config.toml
vocab_size = 8192
rope_base = 10000.0
qk_norm = false
parallel_block = true
init = "normal"
beta1 = 0.93
warmup_steps = 200
seq_len = 512
Each number is 128 + 32 x the weight over its row's rms, rounded and kept within 0 to 255. Layers, rows and columns count from 0. Numbers have three digits each. The size before them is the row's rms in percent of the matrix's.

# up: layer 7 MLP up, 512x128, rms 0.293, rows 197-221, columns 0-127
# down: layer 7 MLP down (transposed), 512x128, rms 0.156, rows 197-220, columns 0-127
up197 094:125147181114140145157106118123131126103148132174120111132121118144104132178087114097134163074142186104136118127138123143153086147124117140175112153103200146138122106090107094128124119146117166143056138159158118089126028155147153121080212169098096149143132140155118127136139178204056094114179132097100135113114150116142053108184122130143149059112087173075158067151153110129071118134177
down197 084:124138130142120140171144071139132175142114080103078145094126147101174143138127049132103118159087116100153080133160040100108122161143102107119166128112122084206130165088103079152081051164135089246095129122167183093080136163152078125159148124144111095138163158143167155154122168140120136131147112151093156148138160107159086140086146095135149201128140115101139123141108096121156107128136
up198 106:104178134144149131132156098138058101121123121149138136160126123078109174162121110092101080079128138196118133125180136153183134131123150073128112116203164157155140127131084115153124144147130112129074089122081138108133189098174155108164081109146099120028084147138098143108102170149112178129094127181080132124110111114165124211140082106134079135100144133209115067116128139181093160108122
down198 100:170084146163143103135097072170163095127093107074152103099084097131200136191140115124117141158146141127106081144125153145098128145163021159134094113170102099091142166125173195116167116131121124147058113181136129123104148144128081135106112144089175100152122129120117121126149117081171123106179138090088138048099116103162134155151089154148086139131219106160104114171152099170155154124133
up199 098:113099115131159147137150161142122084114195117159083159150171118133051128105081133212101159175067074134151074133086194165158114113103134112105115135116118147107071150152176152128109135195138117150158152131128122087185120130097132146097116163123139085128106133120192106134054113167169191130107147128122160129127170145150122155086087121098073125170153118124173098114080148090105062121088
down199 099:125115101058127173135149202137166145156153099144048134077131092109144143129077132078113098092128122096118132067149086149138191178096096092120134153171062106147110101087132131175082097138129103039131126085140129124179118119136168120094121143142132134096172143121110156187156141154161115198130163091173142146116093187110106136161130113095181140149112148097159161082187097133120125162137
up200 107:154129135133127150130139140097093078173189053129202169153099132076122123067176148124087187138114104159162139084102151192145189117132126122137134080171167099192164103112110097176145104079128117096107073120134121125082174096171115127104147094144115102150181158134167121174114105118118088164151110165133114095115152097135152119090114194177105182122104092104106123108128137150061128104080
down200 100:171106136155154070115096111174138154098161156161088104123066076143074142152094116185089165133162151122086131128174170127087129105132226115114153151153135190191094135168092182120127157111123166141162138174134125133099111137129132061157104149128153121106158104137127166068097113167091093143067076129155037164151129075131081084137118131107133167130122132104123138125120119118185122122089
up201 103:174172103123110143085092134176093127168099186137114110096198085116151131170111124162151211130120188141156105108085179105171158115138052128117122089162077090152116113114157117165147200110132134131052116077153116093113105122148130192118163142089088098131154119181175125071105161115135142106137163121151106127068122074158149126128118083089162172135134138117138171152129103090100146157103
down201 099:098112092176120134121140138150047127136148148151112123154110180146150154157174121180199066118147119119143111140136148108062098077077162140114135132070171119093043099142121071140092139164110083120135172120130151109139110116138102145198158133121080058176109154127129103135115176066143128109129141121130149161134171113141145139175178103101091176124198159155181089139099082123088096112128
up202 086:136098127167156075104106163126145166083111160122077106110154129159111158143121120138143109100041142135105081078148124058097181125190050098161105173121116156118138189158143136169127086166115194135155159114167138102168115111088114137166108131133138091147173133055182139128139119140126133140129180111148132151113113088133130165115110116082199084129114116156130192123093124131134157041179
down202 084:089124100081079157123141079107160161135126118151178190091141133144116147098147109198124142129147129158164154199112151137085108125131225105088096136134156122173175150122114164124135104058182146216121047129118097127135149108080142080101128099144130106172141165088136127193090146088148099156117148157141118075090136115094059152101123148124112143122141141125114179106102130121079100155090
up203 088:176103166098091173099122156077104126115113128105099160132147102164064127157110096125090118111143132106109153110145166123156126159086137151119122114151152154128126137096082104160185149103128108152150136088080132126120107119189074111034146161093130168093106108112118090174075113142151115085182135176075150140144164163172083147149122098085068148103182076123179160159150138169092220159152
down203 089:151089112075101154146217105098127076156152126055131154157068088157068091114128128135145108150096107123154132157111089111142087117127181108108118118136160104086104180142116114151133118145148085122087162140158145149111144174126159140083147151128174127170168118105110144122143186170213123136108018112145122099074121106131111152135157118124108187155129131225156099125157137082096104132121
up204 109:135129208187123171120103150030159067150119138091124131157162157120095150114112065146116113112159096141164129107132156148117164175138132096156130149148125144114172133114124145136141169119051084120096125179152131071149125154163193130140128107077158130083092189102141100123127090148124120137098065095084121170144169162118132167123141118065142064086133134060142150116143150159128074105187
down204 118:058129224114096156116134161114143127128135152087127058139142124107146170070118057129167034131097076115128114067129131164127185093130138125126164180143096110098121092157093162183149134160125129156185138133148119162072148145150197103160103152129179106119071090121084125095147111122193100155136111137097103075133117149079131145117105171098165153103144141135151095173151104133145132133152
up205 110:120079160092132114106164137104117146116121134099170185122120171135126130118112122089170101048115091132119123200126169139125133105137112122128122171117141125122178140109134158202131114146124078140094117057050134136041112113074095181104130139156147119080162128188122116159062145093161085066181123148133101149109152138120123169175107174131125165104171111137164114155125148155096196073168
down205 118:165113163141120142134139165137098106143145087083101112120083107140117135160126121171161091128117116176089168180152142169155124136086112162149128076142158103142161193128094106144079165180142126150093165055095114148105124130141083084075117143161131114083132122122105078130135173133169109132133099175157153028115127132105128125075188113169128164029139135177176103141122120104114191068140
up206 095:135100036121114143145091116159153119092120164183169167147132114132133130118153122070144153107102108112149127105164111201134095136103107055111173151131157113207121123129144141146141130070146143098094134049138156132107059153147158086102151086132166172066116156093120126181134076135158138077164128100142165119166183081122128191098146156141151125077160165081102131097174138101103119170127
down206 099:111179159111152142144115189113100075165143141144094138111131114173105162097098125126129142132067129088137147152119107127103096177144144138085137164129165171098098088150057129118090141101106047020118154117112156120141144163130140139118148126102067101187113116134152158197113150132089171089184116144135138140140143116135180154078154138134091125098146142104133126094085209184051151145166
up207 102:189148114122153085158194125162120154126159107164115181149135123034108102118097090127150117117127115160039147097117183138154136119118147095085147147143157148188065142104093123119125139134133160178122126125145092125105084158152145124153131124179190113088104105041145059154105131134124142064115128118154141170141118149125152129203124173124104158173122087147141082083140156072091113091089
down207 107:111172129167121124098145169100170176121166126120109129153116194092094160076106063103167105090089104112129131149130165097136117064144135152097115166134116063125123122135109166133158113110154124101186188139086094069089126142100203139081076162070137189074080110148089158144153135150151130139125115080162125181124107108118145130114147127164158130132139112159178131150204131117112161139041
up208 105:111100115160084096153085133116129107154153109129141135169205124144145085147102104052103176085138143150086096165126125105120133142149078158171129127127111130143180136089178087218100138105106166139113139093174149098053159119111159101096111124139128135080104151094104173124117167057189135109107135128132116145229177084112117117093113105149169145078144176090115113141116125094158190125123
down208 106:121128197126166202161138103058065114103147121108133146163074121090107147149142165109130091090075124131125140129161173133170114148160144160136090163122060136113126130126123048135129110151130111137122124105106140064131098201091125146182128100106150166122136101114149086169153161141153152105062194139126130109103124134090152138130147073132118169115161106171190062162114117075094144202100
up209 097:093123137103139147121134159151138096125157200129105153149114085120134087102178147162175134094069117139143135141222096195132091173158143148134047149072165143128113144178153075128148115094140085109102174165131115070142133128105105091145140181195131136102098150117094160104128176083156171130159106138110114106131128111087100107120072136135132104136170132138186143083080197129087075086133
down209 096:117105149159191191134109118099175094140111131137085107164188119159151107120102225127171141100100142101184114143112070138097096129158124148122127144115104127133145129111188144173100120154125170103110139124120144153117147082121070110168062131124106150131086084100113081108155125152061126168165068144084079140134088105152111110148149151134152135150213137118102157088219120097082075134158
up210 103:094110122170157120177126173171094127141113135140170116131101140058157152158101130217164126126073094077164151101087130105149105136128094104126129133128130104129168187086159047134109158163142155120159110147137148118089122132121117135149091103148080138122159132151082152082077109055077155135168095141165167157166187162148159111095187066169123118152104144064173107137139107086099140121181
down210 115:077084163103131116148125077065093174162085145140190113048150133142126139137165091155070202054122123096123179140114094159158112110108101123128126120159132146122119156159127230091136135085138129161134068157081103185151168155084090098133099148103133132119134106148104177187102171156149086160119106152098156108091133167087117148113148088126167087169104116153160138103128153111125119142167
up211 101:099092159125055102098158117131162139120133119166149146137106093156134194158150110125180120116108120137126102133135144178148171148152100107098147133094105097221135141132081112133059101160120083129158109160082144097113108166128114187112113104126146120149148072124148208141154097085143114104216176157085100145041132192122127127098047122080067123085124136142138132145133151142135125116169
down211 109:129152145151146134075091126140129130079167100074066123114001103121107148092141068140114116133121154087101139138140093132071156119164136121141083133151063144111143187040098128122107095167111127120187157109134137071112115158139137139122083119139161120167153094126126140114144207112147105134164116133148138115098155131156147138154150152149083175148086138132121184171132191205128182117140
up212 100:154159162150144102113090167082116105103150122115124181164148107107116131108164121124172184164115129061136110120117097169076182153104104147104129131149064121080099121092132090174151171197173124090097125082127075103154074125180088115123130078101167112084127173110122152092114117129125163087148186096146092140127183124093184139130127159193148178071186099171157107155101111158159130153106
down212 098:165119105186134110106137137094184152152110080088101111163059177109145084164135121111106172197129154109148139089087137137086105134218159118114124123124109104139076110167169102104105140153118129073099137106148204144102166136073095128119104096114142130115088123110122121144095164123072111170122131168138125073120112121125129121094207137173129158135100151095078147127179170159118159094229
up213 099:128207097091122058176089178122160138129135163040119109114142096106161073160110152100166123109171093093108170094186144116131106187124104153129118138142117136147154201202105098086164110147075117134103151103136128160145126107116112138116098180151137082079133134130134112127133121095129170118183163064120108172080131142128137131152116048128115178085164087112134122126150157148129066153175
down213 100:125123162134126126126134194087167092186184112091128097072063100146205106131153195149129140098136133134120134109133098182082128160148098126133109137075067082144132196133170078093163149141093128103085093124151119097110127187100169140145085145122109133146093153101157109101120105119111119143152110118105096216158165107119098138137171099139159144174142131114076081118139176117114103115221
up214 120:155149157172195109165150110166117140164146156115086051096167064139109127096102114153134104142139155142147135142146116110105132155131126148116083182160104067124178078108154089154090146163081068145170032095153114109163117142114146102139113196130124089109163134150152115065142146109141096125125106039129111130119181107118101104131134175156190135096166078098125139121070136095154147176117
down214 118:170139159178139109122116079110146163227182133191083086104156118129099143127070140123166127157195131121125110135106167123117110125143141188130128155120155079118112140125082170127127112124112101103179079151128105130134087118107133071115093154134140111153145089125094139128103193155198093095110170044108118097122125098118055070119084128132218119146120103132089130158147130161182141162128
up215 103:143123141148107157128136174093174103152186180156089146129126111103142076148106149137137167139116120126137152145168222087100135115110183139175119116140125120099130177042154113123141125147141105137080149141073089120168155110106102132080124059118100138127077121112184130136178128097109150066123140120125105171122100196170193150186076117073128129114104107143043160156101114146132073109153
down215 096:106138165113132140114125068129170139158149122204074159134083131143120131093167202090145093160127140166115203110166127154171139151157143125099169170108200141064152056117183192156166109133140116111108100175055103113102131133123130168097160074125085112113143141106135150081131183152113132122104101129053125122129136112125132163141125140083164102104150119109107115099086107127039153121108
up216 101:088135119103136106146141143123110164143144177116145104080173152119083151168117169183205108149158082124153129084077181077136144094098071105147160141163090168138143173099053088126110085167122164126091099080120114106110148173152129073130111056125123108164164168204122149153105098218139138140141158177092090145154096149153143110132127109125159134079076154103150121090128098109130104128145
down216 106:120132161119103122100102159098147120122179115116154027106182132144120107115152114124130130171111095097153115096161144111154179184135135165081129088152170098117201120112109197118116151138150146148075086124098123131146102116123147159130141077166130116122108145096106016152087135178105064147114139103127079125107116125143189124138191141133114187088102200131125069159176125079160129148139
up217 106:108138054167127154116171076111111150140141155113170200053130131111133176169135158097129111061109164143120157129109130206109127121102123095146105155171114146135119109094113129090143170099114114122149119149125129108082065174078087159135138071150176115157148116092213098095177147098141059126153102169133105140104087203129085152086097156123075115167156116086148140143121136150142104115090
down217 100:120102167164180147145109145160092163044145075146169080173119099147187166146138128082069109120125105134131113126113165051079156118093116127148156180078151115163118173105095099142090149099140155165177086182108126068144129125157171145102137094077117101130148114184159121121129134106180140084102134146198121134178086148101092099130100119118191148143186106133163114137131089116120104097077
up218 107:170143149096157162130144038152099107100110150091158112138144126173147157152086129151104127122155042154166122114128139161090115159189126112138127186186164103111120146093170115156104160156115084156135109120118137161118137136116102038175123082107114143165142059136140166128155097148071120146121159143155096141146064083071070102099175176157085134101127063132124201099144128106109115142143
down218 110:172092195118125122119116174142146108112106147074150138186109089141156197147168111158105129117166125136132139121084118119071140057166138066154145124073123143142154140067183098059067067129067161148130117139118171103195174091131151050134099139107116122188126138127108084141082195116129130094174149120126164094139100100141125121161129155145148138146125159116156137112183113113145101125075
up219 099:175166117189134140145158200137108132179176171150107162131116082074136078101113114154091080141129149118092053193150151116156163132120078100117129100147140128149186114068133097134156138142124075123146133105131097124118175121150084102140122136101161159149105111154140122137100139116165094201177170133144119153033157149150056125179121108117165099097111159116087099115117112084065091132163
down219 099:089148104166135137108144153163141090156135146133101106081126151083175114124103153165102179187068110108144094175170143091142142140091090075169155141159116056193093071121184165143145149153113149063120100148132121146141117153155112096132133070084080158126101101180079117150142163153173179097105082157091156123119098178150158146076115124146137100087102132123061113148161086159142185114144
up220 105:201127150146165132110101124115093124131108182129146138133115141111152118140145141130174126073095156126150145201120168114064186128152095143128115145161172143100158139164114097154097109122132107147086117091113186099128088082040190199188173145158185090124111134133102088121082101143150116136084088135177114127162154075114083161110165189133086105111146116104147132166137061097093105107084
down220 103:186138090123127132107143097082089112098125106103178172101135116122139105134177087138199164111135105100122124180126082142127160122107219173126140109115167119046133161121087113127101135147111094091125096136152196148156085117126077158151169149157146083105159076090088108108069163136145118152105146145151125155120149053146106112186175121158100111122149151166178121196144092105082174105091
up221 101:142135064166069106124100146160170135153149170146117105065140150105110108118099081123120104174092064180163096147120150183089124138165105109145152125126125143128184090128087074165140146111136168143183089167129139143135141090183104096101122092088143102118105145050140184070142157133125218127164126142139137138173146140113158172173149103095079089129128104095209085119158109112094149105134